From a checkpoint of a small transformer trained on Wikipedia: 6397 steps.
Each number is 128 + 24 x the weight over its row's rms, rounded and kept within 0 to 255. Layers, rows and columns count from 0. Numbers have three digits each. The size before them is the row's rms in percent of the matrix's.

# q: layer 7 attention query, 128x160, rms 0.225, rows 55-63,118-127, columns 0-39
# k: layer 7 attention key, 64x160, rms 0.218, rows 54-63, columns 0-39
# v: layer 7 attention value, 64x160, rms 0.191, rows 0-63, columns 0-39
# o: layer 7 attention output (transposed), 128x160, rms 0.198, rows 0-127, columns 0-39
# up: layer 7 MLP up, 640x160, rms 0.228, rows 0-39, columns 0-39
# down: layer 7 MLP down (transposed), 640x160, rms 0.226, rows 0-38, columns 0-39
q118 087:139097107107127145121086125126152121108164160158140094127111122132128122127122154139186136150066129098125138088115130140
k54 108:138126112128154129070134149148160102098146178107131126106130174136138150110146092119162166138134187104176080189111135161
q55 100:125087097113128167129150116138125145121096064096109133119097106145103138079173162125128122109150134120144117168129128125
q119 095:087122112108079144158117093124163166124136159090112161161132091115099163112155161098136130108106132101140132116169129129
k55 105:135126140142150156134137138117088097138147163169112129126145130145088183044137109122140140109126099095194156099141133126
q56 094:107114130129087185138146110108125125127119090127136127096145136197114116134137143159146109139121122098143142126090101128
q120 100:140129101110083174149137127141108119126157093134102088121108148134136131137117114101179144106135167107138180149105137150
k56 104:106145170136139087151099132166141105134115157159179121144149145124161136153146132158127111148143092130158144081104135141
q57 136:133143137128132110140127105129153158168088129070091115135141151097130181116147143099139137097134106115163155134106133068
q121 151:128122111160140136128159111104134111140168125110145135141146159162132125125088166145176147111108154179146100109140124083
k57 097:129107109138119119128134109133090109164119188110134128153150076184107137151142154159166115164126129109159141121148139099
q58 104:127105125155117128135144149093101145095112136162122166138131122147163170126116148183159134141130119122164158167133074116
q122 103:142113117162115124146141123138124110144150107157108142139110138125081172165142140170124100131104082146163147135155081092
k58 109:166118115119143095148094134142144147122109115130125105120137104104093113152123135086111093120103137113119106093156128102
q59 096:083115121149079112116185130125135138141112159152093123152132123156131114081114126182145153134101141120104130153107135149
q123 106:123161141139119170112147151142183090129181089114115164141144133171104146187161130133128131119086124109129138150098131106
k59 123:151085137084091139148133099125144144143177094118133135128078117175138121106089089101146150147140088176130145087148138104
q60 125:124146126130153114137143090135133127169143143101088110090152142031101125141118155087108120113152113129152146120112099115
q124 127:126112134106110145159104143142144114145151115143119109108155110088137167094135120106086112113148161134129161146118114081
k60 114:113119108110144099122132098117166121099080105157161162120115111106120194123120118096095113096140107112151108141140172147
q61 096:114139175136131113158084114114142145115155144123129130136131136108184149134125193135135156144138112089132104162084156166
q125 103:117104109107161116142163092085102107097108126088155113145111118104133127107126150114119115096120079100126144159098131114
k61 109:102160158127131102150113116132102120107146159149130089085176152114105096126112115123162085112175138126138163161133118078
q62 114:124126105127114071113111076118156126101136152125171189093138101167109121157095102095115118167130117132119118143148140125
q126 110:140146107099116150117092078152185117124128093106133111124133144152116134081074129129150134137138117164165134140135098117
k62 120:114122150124153134146166098123174109141107132135125104141107147149102099096127161090140163150174138132150084167087156118
q63 113:118136136123094098161156128097162149140140149149137128101142140153127127115113162104116145136139120147128149162118131148
q127 119:098104098074120147139139139160137089123092123117108129106138103108133139134155118102136092065098165118130142132154122104
k63 104:148112131128119152103095104115153141107106100129107115138122122129111122106141102160109127107106104118160113181085119118
v0 101:112126120149115146142110114169133136113114153157169138108126095157144141127153194130121099131156111091102129153148162087
o0 098:158144103140112144122073136080147130130117102119163132110146111124127160113085163158100129133155155101153144134155104177
o64 097:157123146123115161159142118150120132089104097129099112127113129124108136115152111118127151130074102135139091108071118083
v1 104:104162132100104170147172175098117133100114100166104151100143095100131134103166115147144127144118109167144170131147117164
o1 094:134106136132121140106157122137105110146125073108150128136086171102123129144166150130178123148119172115191107117110134157
o65 115:106152106138161103138118121150105138136093137150137131167153140093132128130073093101094116102136114174114102130110109124
v2 102:153120074123106100140118149140081148121127094122133161156122115129117144138098115121107151121148096119100138128115078123
o2 102:130116118099129123114142144109128140175119080110087103093116117131146159092128162118151150106140132119080147126097160137
o66 098:138124155172133114147121126117153116144107170120110074140127136142114094185151105122102113145103128126160104138147108138
v3 103:151125153097123142115094111129114127136147131135149159100137130140187104154137083147100148102127095146147120125108099152
o3 098:107106099146107152103159162118158135101162135134135125130129101159139092114114124164131158093131145093144147098103142122
o67 110:160144115119137090125150143117132125124096148093118123140131173043145114142150127105146117132126111123096103190176121099
v4 100:112136133130153139117099135135113125088103106107143141140143132119110113131121126114117106137141132159123132110170088189
o4 098:162140144148104153161137147145127157123084152096139170093121121112135108127123146132120126173153135150136118142084132160
o68 103:098186144137136135129134173150143131169155115132140136113088163089115174102139128181103147109094109120126123120141135088
v5 101:125132139142125119160098127131166109123200133107134141110106103120151108145122123121054112142115134132079099118089153094
o5 099:095146131156091095107130092143145154133195093123145118160128126147069098123068141139072121155152068116109151087104117133
o69 108:147110119142192115142102146115147125135084175142133150116163118099160142133112151122180122104112132166163104126167124134
v6 109:073120143142093134129140145110092153125137099116116155167148112135115142154137151121088140091114127145136100118101123127
o6 106:138146140116120148085122135144102144098080106113131096119147124131080145134134124036129120143149095130098132094118160155
o70 105:159116107124163110145134115110145088190163137155144154138125140115154127116110113155145147133119163100139115180172084071
v7 093:130122119164157110141162110126160115112132127101139101130104115134118144124137108117161127118155133081135126170098097135
o7 100:142125145142178120086096135147116119093106153122111110151108134155148125148142143124174110107126132118079171188082140105
o71 101:110136114161097136116116117133127150152116138137147154101175117115116120126124143136096175143143146125146120094152120116
v8 111:134122118132090119145078163139143155120147102081116088163090143109163080152149138174139123136107141120143093180131150136
o8 105:150118142178130124107106149146120156092148111077118122104117102109164074151143116152141095140149120116100131120133101094
o72 108:131148156125151160114154124163108087155096125177138110150128151177098206117123160087121126164137128118141123118143125119
v9 103:159124129152121154144108167162110100122107144090157143080125138101109117158160116127066100157142125140134136142158120119
o9 094:146165119108164111136135108164128090113145115143079143129115115148128089140129094124134139144031123138157117125149119143
o73 103:128120132127087101128105142090127163158132117154144118113123131145121114149104155119140116136106131123119095117096111112
v10 095:150215160141128156098144131094118135154116104173140156168135145064154138146143116143115148136129127132137099113149105134
o10 090:104183133098155138123127128113123130146105143139139079137131104117118126135125122095162128181067146144132156115133151123
o74 097:114075126145125129106145103138105118127148128093131113091105147117103091091145123107117123098140138100110200146089140138
v11 101:103095089120088133122128107132140154145120101152146131154122120147109156121160158105109176121116105135104114136159125135
o11 102:125105136126117201132111154141140138123138126154111134078130117114126183136137145093134136096167135127103129130107094125
o75 089:103139156135153102126108091105144140111159136099115140170102097123149104200096156162156122138123121108162112127157173108
v12 099:113099132086135128049114128149113116113136142115118151096118094126139133089141118176094107139124143129103126109136131149
o12 102:123135122158086129111117135150144132116102159123098150140125187151124122117122088131118186107128109117123144099146143112
o76 101:169126164115129104167116151104161152130154112147162125120138125080136132092078153124142089114115155153111144128102098144
v13 101:156132142134089149106110152091102102114110128118136096064133158117142134087087134103113126102099119150130101120131112159
o13 099:094122147127121133134118097141171136115167159161117115125123090123154100158129162160099104136108187133158107113147127146
o77 101:153113114143100152154120118119107108144097147144128171099127095108132128119129108142184112115175116133130105130114109128
v14 101:123110107114124098145101122110100103151121168125146142181143136122130110170130119100136137152168112117164091098181094161
o14 104:124113126116133155170161134144136109142113111165162135123130128141127148143115165118133157135114081157100117142123088078
o78 091:162157150141110110105141168165131153134109147095081113100133151143128146163174140144174126098136130141173137106156121094
v15 115:156126173111121147127138104137136102120103129159163167117158127172120103103111125123148128110144172070115096148103162153
o15 105:180131099106114120129059141119153136124140122108143130139114080117121115113071129154146117110162116147072108188147113133
o79 106:084144133114121140099198123151115128126130123095108120119141108161127114191151133155119108104121144149147151102117129086
v16 092:172115168166080120127088173105151131135109126095130103099169168151134160104145142142154127090142145118122187184110135115
o16 093:157117113119126101120135127121154119162172151157109131131166094130131149120140128102143150135153195106142123092090163101
o80 102:093148087109143108122134120147070143087099090145121164156081147107083101144144132122092109183112105157155145108127123146
v17 103:118137155152161123108137127129122060133127076155080106141087123129148115113165128154124137137107108121138128099119109156
o17 099:152123145117157153116064098123138121157119128149130114098098140114167092127120094113102123129176174116134128075088148122
o81 095:100095102127125125153164147135137170134101147135140160153109151111148110163108179110187092116094081124130116167151098117
v18 098:158085154138153108078110116140096138096140125133152113123160171144111127135127150184135121115111147136104135158114124117
o18 098:158150115153142101135149086140108129149132151126093120097159171137104136112137111113104088105106130148091163111081096083
o82 098:131114118124114149143120162138157119106131145135127162133108124106127134127130184131159178155159125146110123114137183093
v19 099:132172148081090122148097142128100130131115065135131144121118119133125170143101152081144139118140147089126114135128102086
o19 095:146111124096114107123129076128109153142134156124141114157148095131106164093112131101090112151131174150117119157130151142
o83 108:128124148169143083136137171153126131132134131118149129148146151113140102146149102140167133110128086098109149124148101121
v20 107:103119110145137090098157120173117127143137119121141122129122117138097166108100116162137109110122150134090118169128122116
o20 107:114140152163100135091105154099139129163127118127127082111142143102130138107125122129146129136114110062065141126106134156
o84 106:107091114158105112195170112144132152106146132152113142144137124173130119144132131111088104108119111142164154174120139105
v21 092:158110143144094132135117154136153116124141130131110173117141124162115080132108098111139130104114135148150144142101104135
o21 100:146094093123111150129156138132149130158106097149139110202128132185121128132098122194153127137118148133163128109121147123
o85 097:086137128108157114145117070117103120134129163129101080096129127129131165124144149111116139092138120109143135164116123116
v22 096:139155153139110083148163122138128113129134123128128128118137121164078134098104135126127149080151124124091110079141107149
o22 102:147137140159135138105120127151163099074095124128159125089137155130087121123113100135140125144125145116138078127122098155
o86 106:069124094142111100143101135138102157103126152145113149192151104130142122094118164137136114122144135156096158155145171092
v23 098:149110160138090090125170117126151141116114147076119143151144138129132136115175158111102109128100138084120082144134164132
o23 095:162141129105132139116192136136135117156122125115102154150123153132079158064122099171105161112098130158140116148149151131
o87 109:075107137143173157115085165166136121113137117110097109111118134118161140151102145086115141138150130123109141121133101114
v24 098:130135137155127195150183120123139129108113134132120136122109125128160141158128127106129137128144145155101131120114165136
o24 097:087138132111164131120134122105116103140155179167097137133059159072106122114133099132129094101135164149138111163139147176
o88 106:118090087138106102140126085147149158156135097126169103098175118147161165155131135122135152115127150095136127128185125087
v25 105:110136124120178139137129140133059109101110057130134155113153117122126129145108134163111073118104100157154149150109154132
o25 095:210146126118122164088153146112114099167128122103146105108149140138159105162120145117117111137118137145138127126127131156
o89 108:112139145147109078171111102135156113134132155154118126121157109100133105132124138098163094145126090100099147141134136109
v26 092:120110177096135114149136144141129116148116089142099126118120184125131136129161098116154075140128132114111147154184139113
o26 096:125134127143139148092105108137117122101133136139162138160103176110180113122157104145097081150138146095120189164120155100
o90 095:119183130067149142130131129110154153160154123113115158113151122081125141123090130141145165097138133103099154104109076167
v27 090:145122176197126160153144192120121099125124132120132131092138141155106091134118136116115117131115153089121153081158123139
o27 091:123127114117102162113173132157102110136132128160181103140148136117120098093090108147103160152112120133116142131061134104
o91 097:153102131104151118154110076124164141137117108129106161129137146096123164162131137171140121099148102166111058128138142161
v28 107:082173154104134137150135117117083130130171136151091098126151124106063111100137133135134148138098150151135130100132106112
o28 102:096124130105110144127124144156084104116090131093126120105096107086119144159087146118144151141056186130100128134106102145
o92 101:173130161160150110117137146111152186129141108117114157128154145143147122143160092127106101121141092135095150144139128121
v29 084:170158166130107168092115107086131112137144112132146155123157133131101119121144177148114113098127115122147135208147168137
o29 092:071185111129129137099143106132107103144163172072105120124125120138144154123157134098151186145126138165152101093120112162
o93 088:162119145144096117106093141133133112111092120165127129095131111094158085166075117144124119114154097114119140135100121121
v30 096:140104152165097112106132144170134170124130119131177124130159144124130105047104084119158124112134090140150122104130151137
o30 092:096136130107123144119104091115161116164102136124149160132161134150113160112150121111099185171135196121108146152134165138
o94 102:139193126147152114133114187147080118144116150114065119089090119162130148151090143186115113097118106127083118141152120101
v31 091:097096184124131121140174177133150102091083133157153153097127127148124092120115132141138154096162118153110104127102088117
o31 094:160111156128138115163150113133166124101144147132142127132132112157090086133153091110098123169143090128155139124105127124
o95 097:138125134135125106100090134124115144150127118129116103135168094086111184144101185128129115132110179129116115128153110150
v32 105:116115170125147145148104121129126087176121161122057162152084173133109154084118123135142131112121095171123081136127107128
o32 110:156108119089141117114148109149143095100116162138107155119106149122128140136117172163143141135142135144113145099117140108
o96 106:098134133128107104125135130099122159183130101135150090125146154086168131097142106106128104145151133130153120141139172133
v33 107:152127127139135177105135122136138127131118138138148097098118126151115171160109157129074146114118095077152094110118137173
o33 096:160153122148136132197098153100104140123125185141136135128136109152135089123096121137107126057132105152136126115157110140
o97 107:137140105107125140118122079118122091129075116114141109145093150133167146163139134136158148153092137098147105133134144135
v34 106:150147203114102137134115143092134210124167136151105122131097171149107131132111128183120140129179141126128156150123116135
o34 093:065080095099122171078164083167120105136097140113094131153141157142082121152128130113121141116124138124099136120142133162
o98 105:169140105131134108173125093156121132167150090132143139093142134117125114167172123104135115205106085142130149129107135090
v35 097:117155131098117119073105133150152161152140106102084127112111138113081124111114137139115086162101120123096133072137119153
o35 097:137153193120121126163143098113111114160093110140136094140140165078114124131082091082139140128116138125124132146171121108
o99 099:085093120110115178117091108132102135127124109113141129124116099162123133121114116189139155130147146147145072133145122132
v36 094:125122137152138139158151116125100139110129150126177095120160138167094164143112126157113134117132136157169146128119115133
o36 091:160148114088152069157131105111116107176149138180143107133132130153131130151097117162106116145146154131121111088130101097
o100 099:147125096168112151124134170168175112123120106104138171164136112172103105120118111122121093075098082105105139104127145097
v37 100:106072130135154106100133104132159134101105128148178141134131090129101140132174083137135089156121123144081149164128161115
o37 098:145067128133152095133160095140129108132117141099140145121154080101154106101157122171140097123146090136118164163144129120
o101 108:108157128098115139170118128157134139133133127151101084124129158127132174150129118109132137100116179165139132093131113126
v38 097:129140134096136110098117129118101105106108126141158081117180100144122140119079139132104116115139169152137145144154114144
o38 098:119120161136122152093128144148142128115126129158159134156132101156140147135097120125135110110143096087114146157091111173
o102 105:152110098122095129128132114181147094134104126137108145095127097107140113139138125131106129143144124140122111125159139117
v39 092:140131108122127137128131097155099115123136127140072141103164078144128145147088096157140068094123126092126120160116126097
o39 091:109113132151058119156108109121161162152112131118140107173119152143162108141101104118122084100153146151132152130147185081
o103 098:136132131105154135132108142139161116139127130112125155149120171155107122049135156107136174193096103139105118101148104135
v40 098:122111103097113119124119139147119100122107103117131100143126131161157104144117103120157120151122131115097163128105132147
o40 095:142081083089123131100154126171109153161103129136139140124125164104141150156140137105115111147135127111118133126145152115
o104 109:098152163123091137160117165054166114113143147100152140142148108134095149126125142141129146108134137127139120132147110133
v41 093:120148118112127137153136185092117143121146115094128139150119125114124142163140164160148139158136073159130144130101107132
o41 089:134116106118103147157149172119114127146106130111119147130154134147154096180133115153178146137157138096151126163120132184
o105 109:132130159109164116078144125149150110157153145151142108128096117114097179051169130124118111125081156122158130093122138120
v42 098:151107141138140157103146121154155170109135154108094115145131118138110157131160096125127159136120136113087140152140167086
o42 095:142126077168117146137138124143099122159116118134159131129134131146146143113146142103146136093151116094148139122173122102
o106 101:112129126106133132128116089134180136092119153136100131141104139125107146136109120142110104147115144146151077138080123147
v43 105:117153075112116121169124103085085152124169163114108151175108130116151140111083140155143127136097162147117135126148189106
o43 090:123162089166097122110155090146152134129097112124107153111101152120181118139142102159132138107149128175149095104079148124
o107 116:149136122117135185117128161156153117128128147109139086142128123142085116154173119090118081161127136122123144124133103085
v44 100:152143154138151166131091150108124115081090122136113088139105079149126123076111161108134138105131084172102140152102166147
o44 091:135121155109126107132096140111151146068138154086109144123087083148105115134070133117146111139125104175129077114135115122
o108 109:157151098128162113110129173124127153175124138133080114134134173115176143101161172142091101105110113111136113101158142100
v45 101:129122161149142156148134105089104100165108116122137169106100125116104120139111113196101135133177108149129113131129075117
o45 091:104153120127158148136147102090126134105153118090098149107083116127134110154154148145144144131146124138157128110141109120
o109 104:114137125135083076137125140159138122145124102149161135137213147184110128108071123100176150117093098125087104135120107130
v46 098:143160104124127133156131096126175055110164125109142157115118117138132127106134111123172143085137153108113093126164141128
o46 093:126109124160167126141090170134126109160160139142103173138083166136132124143071118141142130153132073148089136102128115154
o110 101:127089111138147121097110110110142161033122158110127089132124093120138115144165123105097107135136170116150152132122104097
v47 096:131136148102090136141099130098154106108134135119126142141143112124170105119131102117134163149134119166137119133134188138
o47 084:118121130121146074086157109156129172119111149112122122110125135107118144148091133128100167158128125144164138116094123150
o111 103:185139149177138144155121093140094129094108122148107100134108147158160107154137104149137101123127132084115149127144080107
v48 102:118136116120134107114121113134131145123120139134152082099142161151143115135123115137174082089118127081101139106163110099
o48 090:157126147140078112128131133117131108108178177143139137141077140085137090088090116167156113093095135118125129167123146120
o112 109:152083103129163109132169108114104136145103114110087096143150138181111107157122126119110164143116106121137125125125116125
v49 098:115182117089125112147100145142103140140141107120148161119075139114116194141163127144144147101124169132149112067104069105
o49 095:123127104130126107092142158132144167115120090187131153123117119123134122141163097101112084154099095120135123127105098100
o113 103:149097165124105134131101102093101121136145147100174130132133168123107126104089142154132152124118126135121119146160115173
v50 090:109106128128134093110091101149152084119106114173133125144134105172137122127153147103117112128168106106130172109146135141
o50 100:114113134116125161108121070137135109143155093151186103107141171132097136107155144176116114109134107159117113115076170150
o114 096:103151117119139081122102137084139180137121152154101171141122112098124157125106127078129156140123151127134117147151118131
v51 103:167128127119133173175115096194115081111134139125162124115117131124152161140140156083121151144120132100116144127082152085
o51 104:161100137130132131094154105101180127107120142117161131111070122113143112135145115144097169110086133154138142157097132113
o115 106:118126106116115123142141113146116142127117111146123104166105140142112125084071125137123111110188112163108087098177117136
v52 088:108133142110150127172130126138155091069150090133128094109074147148095147146069136133135139115114113112158153119109193148
o52 100:164173148087124158144157131145129105146120108101102126139154119156142105115124139154128146093161128133142112133103137084
o116 101:113108106190129092156088129114101165170135163143182152118115102114159103109117115138089111173085177114079147099147132112
v53 092:099114098120122173120148128125145095083123140119133171137180094130081140128115126123128159130122130163128096122123156097
o53 091:155145098099132141135136164121164087085140133139110138068134109114177135118106173114144120152152121156114103092169137086
o117 097:159097152148135098097118137111129192131115161139104116138137148133103106113158115120129138131133105129120129110163126148
v54 094:124100137172166104156121135120120134107162124117174130121123172149147157106146132095094092127152130141118133146131112106
o54 091:154149115132137167082131115128178113127107108059152139096114144160108126089111125133104124159137138114119141090124127103
o118 099:132110136101095160139147144078165144091133127152092127140142160102117088142110139146140079105099110125164137141111135105
v55 105:145135118140112135106161119180168154090147136100142157111195161139137101167135155111103126156127105133133134148127178123
o55 088:130114148119113066127121166168120114141137145136126084110135105134123119105136116126100115111109134131111124128147110119
o119 109:154164125145160215137132079124137112135135092129134154127111127109141163105117109107134156076132133142166116120116127128
v56 102:151098122096123145142130103146151087115166153186125131149140155160112114165101124084125107151127111107142099139078119099
o56 089:139148147143129119175152112159149117126128112141118173134136110117180119071117149118111162176108129121126142122148148143
o120 106:077091155145099100110120109062071118139110147126158125101138085148131129139097135165141146116145119152126134146181101105
v57 102:134117139134093143151147114076150105091158148091185141119136152110106100136131117182091135148130133172144106074082142072
o57 103:097120136097115150139128143123118106153181111149157138121147179129126127127113161124085090146159119150173116111139111114
o121 098:129125159113169086111152145129136108146084106114135127153133059113136105162096136102175157136075104107113162136118147151
v58 106:186157151126143174165163149139162123143158087094134130163147123133146138146145164120118139133118107176112115121104107110
o58 091:120110111129157112124135129139171100101144131117098084133118147150129110127185126123183125106140118116120104164126127107
o122 110:130132098094111116103139135127146135132111110125131159129154130121149086097082108132115115142119112135124129084153119134
v59 096:115066138164127139166185111113163126132124103154104141156099177133105098114095137147129117120124147146128112124091105143
o59 092:089104133162143139093143140132120122136082126103116142110141103123136102126101155146125159109119134200106098145099123123
o123 107:110140138081142131129135156114122105130174135141115127147135146130101145130155131123118156177107118100113149176164140110
v60 107:123135124108129107157110145112133130138140173160146109138159072109092135122149124123132167200174119151102148156160118116
o60 092:140096162126120097123171092126137140101110106143130123084140092125086154119094122119116190153082131168177124102139132115
o124 100:109146140105158133096072195144098097127112123126135145143124143122139137128161110129077113109104139106125134124109134167
v61 109:115116109151102107126160177146145138145150082130173130136152090126139122149112140123115130134157125111136097128104089140
o61 092:138099113099087144102139080141141099151104121126102114101177109127126114116178130129123105135135100154155118119116157117
o125 114:146161149155139112129157149132097093075098126135136107115089136159128148139120142102141176116086100123063128125107128156
v62 112:140139129128115120132106162165153081163145166116106165103129170109125143143085136156133131122146052158103133125114142086
o62 098:071132125137089138153137137112074115106157108127117101125100136132137150120099137154152117120120122119143135114145144194
o126 114:123096127109164139108107121121188136112061150136139141143186150136130159123127109102121116188122121130126128134173146099
v63 109:123133148102154149148120129148124121111148109127139122108128149142092136132120115126148056148084078110077089151101126142
o63 107:114111134149061122160141118111088159149115131138143161135106103116094122109096145134116128144160123135108105117133108098
o127 102:080181144126171124120149134133115112146132146089142136129127152117180111095153116121124116151091129168115140141157164129
up0 102:133098106120106114148132141135096133156114109103136164176152129137212108100133154148104135141148130156138150141114152179
down0 096:132089118154114123101137131124090117109154137129133143124071140181132136143110085112087116119089138137129094116114107138
up1 100:130169119132166115106123171076112087115111144103125174097156124092081118129093158106129147104105077125143179133124138123
down1 093:172116102143149126112126153115119146098122134107134101088115119120109135144153109129127083151117164118161130161115100091
up2 094:125116136135133116154121178131148170106110119157134079126123123114142123156114142169161164101136113130141125161145100099
down2 096:162162132095157112102097164160107110124134138104112087143107108130175124140134078122114142140144098148170111138136103141
up3 096:179113101145171138132179143136104128156117102112106125134106110111168154114152116138133125108138068137104153152142128130
down3 097:120189145112120153192118153094127127116080117139119130148144143146152150142117103144153097158139150134134089120154103135
up4 103:144140167201139120116165114170107140131130148082157085150136164083117132142126095124105095119147099101080135144134101128
down4 109:120155100134151080089121069165138143136123116151119141109130128144114114123164121106140103157172143158119152145148124111
up5 102:148075128128124148150149122100158149134125193160129109133116146169150096141116102092103183125168106096160154142088104117
down5 091:164136116139118152143154131110091179113128119124159122155155161090103146129167166120138104147085166124068106126144125121
up6 119:153146124151131142128118131122118133105125144173118126134137164096110112115131127127151134101114143140110100125161108127
down6 098:152156169129151140163079130141123134153148139100143126109120110094156154140129162088124114134156150108118174074159071130
up7 100:144098101158122142155107115123148162134112147101114121155130133116098124112140160126079140114096133090130162111164140155
down7 096:123109132130168160148118117173121122130130133127141110114156151149146107105127090124205137101137137127150156140131116151
up8 103:081126122116199125122090108133145104130108114131111134121121141098130142135123134117128140164155114088111134128123070107
down8 102:129146080109080153108156112147111121130138137092101104131169162158162146113156123118129127096124111144122115145124167109
up9 094:142138122137143155133125127123111151108143115106129149133111159125097162145078109125094145108149091118126115141119113149
down9 099:115131142117131124145107140179107162154119149121117140101126142106139109103132087136136189086115141102113156118150137152
up10 089:100127125155134123172143151151139141126098130097105146119136116156158161124216136119102175132161123159153124090169129072
down10 089:177108147157154135100138121112135070128150107134110125150140188105123108098136144136152141158109136147162150187124133147
up11 102:145150151107105144157100143135129153122063150140134160119086169102096142144152088112128148103092111105177154115118093132
down11 098:145125108109133133086121147135105165142122077123140063126175113070124137139100132122090106111151126151138122115111178135
up12 103:143129086093108158127129108139175191133119130101116145134167145122130110129135126100083120109112175097140123100127141155
down12 096:131173127138106112118143144147139166087120080141102104104144119097145128101149144133155124148099128117166106107122159127
up13 096:123127117094130166106144095150102163116126127171112193106168105127170122139154119183131146161165155131127114133116079092
down13 093:150125088144126153090102106139147140104136120152135073136160185126130123161142117113165131112132172124116177140113143129
up14 100:163145129109118105142128163138137112090133123128113121121109084109158088147070100141096170085117132107122128129133142100
down14 096:096118159141133130110153136151162141094142146160150142077125111144103111146132112144112129189099145104139130104117154144
up15 100:146109115139111146139132119121132086142122160103139116111143123108143126120089140132135152141173132094151104097198157122
down15 100:127162155134142135178137160111053129118152111124093153134155136162125119094136084170122120110096162141113109163106157101
up16 091:092136118151095173162110091144122112112146104114125143132119141092134122127114095132137147070148097158134090167095090109
down16 093:148124116115145145087155143154107120175163154095126106120128091137119100138134135156156108156153189091145125167131145153
up17 100:101093123171095130163132109158111127134137148124114126120110130103103139174107124144117134116143148140118158169116109113
down17 093:108170110145166154148148156097146156180119123095148108106118101133186151114153133133157188139114111148130114143105149101
up18 095:170121099102118129158148156115141168115113111118080123116170134120098103118110114141143106121122145110102129112141146156
down18 094:131158111116079115142143152099085188126141110115117148122110099111120115142201091116120101134122171150173118103141112104
up19 092:106109162099146131114099137132119180092107089117116087159159082126178127099098127166127136118125115117126146091166109106
down19 093:101156139127105088111125134171137048137110118104115129123128170102081148158135094096188108133109135148147120142082164112
up20 109:128157107087104114122125111114123130152122127116130134134111158126138094141108132127111124139158135175096105166122139119
down20 104:151111104113159148118153118117145139096156117074171137155120098111186123145098127151132122154180164093121110098130136112
up21 107:116129130116121147118125137144175120100123117133132102119114124101127129108146119154096141090153156156112084131141148150
down21 104:139134117131151159133134152115131153134070146169142131101113132149094095171119101174141106139152080152105124098097106152
up22 096:131133131105090098112113095127123124122121150126092121104111158066122105138135164121086150106135122111093110116162135140
down22 105:117098120094146091108154107137127099089121139133105115143106104141081112165075094115131179095091120100129126092110134141
up23 103:148138113129169113131096123074122158117144164092145168123087175140151141132113111111097182117129102099134100096134143141
down23 100:127103136101082153140121132097147152131126139110138110122111135160097101105128134178140129145114116175145158112128137112
up24 099:087133116113106120152118114179132084130145089137131155109151163149151105133153147063122111106135101158124117087163145139
down24 094:117143151135142123093099145159117129139176101121130120108149117123141152109151155095156096106127119106142082125085131136
up25 095:143135127116137155168131133128188108158130118123133140124159149202110116152098103094092134142111099114109129084120095106
down25 091:145111110138122103081117129107115124100108140074127104078148094107131140136168146142190120144097127093095141127103112164
up26 095:096147135143146092140125103151115119157165124121131114159122112092105134136122151121156085173116092140147107114145136099
down26 109:151131137129101153111140118161151153118169082095102117131149163129114139125125123094122145137160092127158141130153131146
up27 105:107090116111148111114111167124137098134101129125103172102102136141075134121148120150122132100133130118075142138094164194
down27 103:138143086125124076122085148101118115108158126082098092074152139167115166079145108139123075134141115138111090133109102163
up28 106:165140141119139113101112109124113161150134104115151140149165155124119100135117129131142136153129155180095092127150096083
down28 099:128092102180136171108150143127091141085113124105131098111140096138133133189151145144150146097093120129100110125163140120
up29 105:087095161127126111141140116126107157152123144126137101120116134082171138136085151121137117141177080105112121091141151122
down29 105:139116123167102089131133107127161127137125107155122130102123128146083145121114144175114124147175149158119114153068141112
up30 113:138148121096126118140195135166089141161105099122109146134157146140122150105172123140110111119093123130162109112126142120
down30 117:144148135123078139121133130132123117101122077099102115098128161101063125151124146120119138108107171136123127191080117086
up31 094:099107156130095150116166149091098139117113152100147091174152155143122106165157116140120131159158155148145133099149155127
down31 088:150138094122150122109135157145090122117146129065134078119153136167108127120135107132147111135118156097139145158162140142
up32 092:148097092103128128164109099118137144136118160154162164130129073120139151106108092115144140139107148118108133116120069161
down32 099:165156108151172147127135153104145139197145164137097214116110130136099145139156132146132158120152141115135141157129120128
up33 096:142154172142092178140120140167122117103101141143164137139125166126140117101133071108162147107143147116135137083130124110
down33 101:143154161121129122132152138099079141136169125150151139131138139137156138154127093098172129163130135134141115082132133160
up34 111:161129151143144152121091121126105156117143151162144113154095087086135110099100106104167121116132113105123160149142129130
down34 114:129144094143162150150126135160115113130136157084121120127095143148142120107131113151139122094130151086137114171138175114
up35 090:126099063103133165129126103134131149104131118100145123133111176121136150092111101103112130095129145159083128132160139110
down35 107:162110123111134089145115145133131144071110166135118097165127156077097130105099136113151129103083141108135158137172122125
up36 108:109122125074103117156138146107129098158141117097144137150164127116090123100122134194103137126136153093097121127158162136
down36 097:123121135138125129126097104141113118132117111162100127120152097171099130140126048103144131142109088127136120153060121083
up37 100:116126085159146172117098101111135100139134126073098145126131150114130117129094116112143124130146073155118163169124154121
down37 098:124141138136113165097157096103113132130080086170090139100101118115135150151126110087076113146117174123156118119095102156
up38 104:117103187104130119123110124051085165148092179142062119121115132103151126122118160123120141115103161090140073109112097139
down38 105:146151170162096081145117117098165129100150127094104144134148131160090119163122125139109127071111135098158095139119117163
up39 113:122148113125144137146151108142120123140136148162095085144099154110135125118132168127093124125112096152092171174164133133